{
  "num_hidden_layers": 14,
  "hidden_size": 384,
  "num_attention_heads": 6,
  "num_key_value_heads": 6,
  "head_dim": 64,
  "intermediate_size": 1536,
  "vocab_size": 15866,
  "hidden_act": "gelu",
  "norm": "layernorm",
  "norm_place": "pre",
  "norm_eps": 1e-06,
  "positions": "rope",
  "rope_theta": 2320.0,
  "rope_fraction": 0.25,
  "qk_norm": false,
  "attn_scale": 0.125,
  "bias": "all",
  "tie_word_embeddings": false,
  "parallel_block": true,
  "init": "normal",
  "init_std_qkv": 0.0288,
  "init_std_o": 0.0,
  "init_std_up": 0.0288,
  "init_std_down": 0.0,
  "optimizer": "muon_variant",
  "learning_rate": 0.00704,
  "lr_mult_o": 1.5,
  "lr_mult_down": 2.0,
  "beta1": 0.93,
  "lr_head": 0.00348,
  "max_grad_norm": 0.5,
  "warmup_steps": 200,
  "schedule": "wsd",
  "decay_fraction": 0.512,
  "decay_shape": "linear",
  "final_lr_fraction": 0.05,
  "batch_tokens": 65536,
  "max_seq_len": 1024,
  "doc_mask": true,
  "train_tokens": 595300000,
  "max_steps": 9084,
  "dataset": "wikipedia_en"
}
Each number is 500 + 40 x the weight over its row's rms, rounded and kept within 0 to 999. Layers, rows and columns count from 0. Numbers have three digits each. The size before them is the row's rms in percent of the matrix's.

# layer 6 MLP down, 384x1536, rms 0.0548, rows 358-383, columns 1056-1151
099:455496530539590491492547519558539438554497476496515497526446517530539569555452407472522452553494544484505468492495518470377476427513464546547575509527474473477436475580557474481520531482550459480457512497544478505428498516545462414458533391501531517566534608458522528504488550547521422474
099:498539503447489531535489526466485439524419468516482495503493534503424498564473506514459526531530543473511480504551567492435499545409446535547444507491461534511458514500497484538538549487485538465520442506497450512468520541493458485542518512410545517483454524434486465521546469565528451514
099:443474496426481498546439507522466492556492558552522477548487548467490423499545483531577544512516539598458523537526417504419524514499537525464522507502457440512526565500457462464522531484441530455457437540566579530489507453490547553560504490542526452528607506427446461545502543524499494475
101:511451525554516563505529445553544539596531457481468501553586514557478534503489483471486475529467512511473501553477493552473555558503533562511467548506505537561509491510554501533405487462515472487519449487504463455509504529467420536469521502498576477463567497504431506520542425471485543530
099:497519538534562467524393548442509471563495430467534468485559484485557483487539436489508530564510535472497538551461570573503472457490518511458478528563474498497522450533460461600454421457508472547456522539528464512508508518508475587589535484464513439523423387569568554505535530474561525508
106:478478540589545498471461507482464542400480529478515462510534501393446496498535590496482451545493507511489502553543521507453499479653452462515600480482470559466505448484513531507517487470461379510520476498495532437459553514504437471448496465513585542428523457491487528528512462540540517494
100:501481536507453577506470535499530456535521489522537484458490511525482476515503508523467536434553501518495535471517489438442547517566485525452502508529491499454474472485512559553562501482545427424523511434562469514524558496498508473527447507465479525426514519503591512523487528538483457493
100:474557490529494448505514519541485546529499454521447483574474480461456439547549492510464461516464500475448546447450455533524407550473504489503523480493518521546515471450502466489496477452480484579442462501496542476492506536439512520456530502493489528491530461476459482447463518516503544496
097:535464492501460520503572506494477516554507529553487528450445544475476521482433512507478496529532510524479468534463546575471508480463517498529388566478478526466489531530493515514464457525463486470469472469523408463443527520461501592482468423475548455482506521444505532454509461545449492446
097:549551542482545499466479555485530429479450468522524439496523508499491544524475469461559460498533554513468538564430449517558513585451508570552557465534474481525517483503529475526544561508437521551431527578548565569485455441559460552411507452490489511464611533533502416515471525529545545454
098:536470482519480531560457476520457473433540414533489459494536506510494520479419507471474515474464476433461530542522485433530484538484489456545463487456472509533478508503511432498464567486517547510546498447505496516511522519578465521525505516531501520511432500457555500512512492493492511436
104:550449521514490539500481475503516504454563363505485509475559482456556544499443612487487492555517454488507498491550459483479579434460529460431561446480426479565480514521481524473521498557488513469555494498482486496481433445479396457443470513533588568440519415474495479463450494499465473522
099:454525558526544441479561457499568411511440545510547461526569489461532441416494542459554536496508473495466463522465449515513480469577454516524488484462478479508514473482551475521496498516525500467488493567520503536521512491550543443541506558473441451485499496466570471546508511470500556554
103:526473453525534510483515507491514420482527542490496463520485503589452460489427493461553462453496542506492434518607506495422532450525550468476511531506427575405513479536473522515446462512521530548512454551564495473491426482542512523473465535561476491500521477517550474475534547499542454581
100:511560484495510478597412499576577501477528497495430455534532490463512496560459583508502541546450494479466471522510528501483473497481496518537489504482500539495509499529500491473540544441520450494537462493508547474463504441586502462514456521475567456546524517447541514539525437461495580600
098:581507543424520484546549477527473493488490496497467525534468519515524563446473494509483469462534491437505465509447514497511490508422449492511447463467496458496494490564495553493558564531561475550511488506485497453483516538519423521515530462471531439540528563423516503506539484504510477506
100:563517526482493523463552532491534510473520474459478486460466480546498526546508520484487498506442493449466449556460530545445463519546524508517573451441471525539580581530543519490534491490512480509470478536478514541499455526462541425545506445446563490485501551472466483536464473557423525470
096:532579439483516519476518450553530526505491426444525498508494540531461458513526519441469540458455474501419469468525555474516442509474506507465497519521551475485543524426539607538500489542537533544539464483493508513418537491490472495503566540526538552514443476545495487492511525502511467537
102:523544477478476533565470476514497539529553482544600524459494491398529566508464508537501468435515510431540413528470540514382487460462571502558505499523573497525436532509499517549441491531520521585486553538522480540477504561510427476545478546495450497551466471473514530512498477467458522544
102:473510506457472525419521460465550503439559552480472548510518510482525472515527500470489520559487456490555484470599493512409443501495509511463494523465399618512516418492469491557463504522564471485477574471482510549482464426561420505548501508602502532545537592524523519477431518558533508488
097:518508476492546452471502568480435407475442463470462529456417538368430470503549508432586489448591511524513553479527399416424501526462517505495503459450524503468498496553448482466549486473512444548477493500523505520513521542528444483501473519537493521510528508523525516496543459466446549538
096:462475463513472443515542523515561435549458567424509526500546410534549443504467496538455468470399443528474524486496510505487542547485566540443471535511514538518487499511415488538526488538513559543531527571554478542563488587385470511473552475490574485473468492626456451485469500485436431415
098:517528492483453566503505481513460415482441506465508467542572544466488468521499511497548480491572540502537410490547524486502480609515498499520566503515509488532501564503592508551568392499529427591398460470543484503527441534522518438450505506446558547531480488532465519478458509486483563513
095:575489413441560400510524469468470551422491556503473470527552509419469518560472504502433470464559462505544451502467486542483580543510454591484475543529486557548451492496483452478483491452438410507462564416536560485531467542502551544532480478495582430496543452481506508497554475512500443477
102:465510487535503478493514486405458450511466486516538479563510496489468520487535526457486408485422598424477487508486448495491533512577564579422538501590511555525512494459493509527480495558475558569529510455513503435503465618511562540556427503521556445517528516528444473470528521473517547526
095:492604460507513551482445498477459516561466562488459582492499512492519519584488421475500501470428430498442492514490454460512521549550540480520478486512465465482561478530478516393464455491493519556542457501445614525583431519543514432482491487525563495526490500547504514478511465564446485492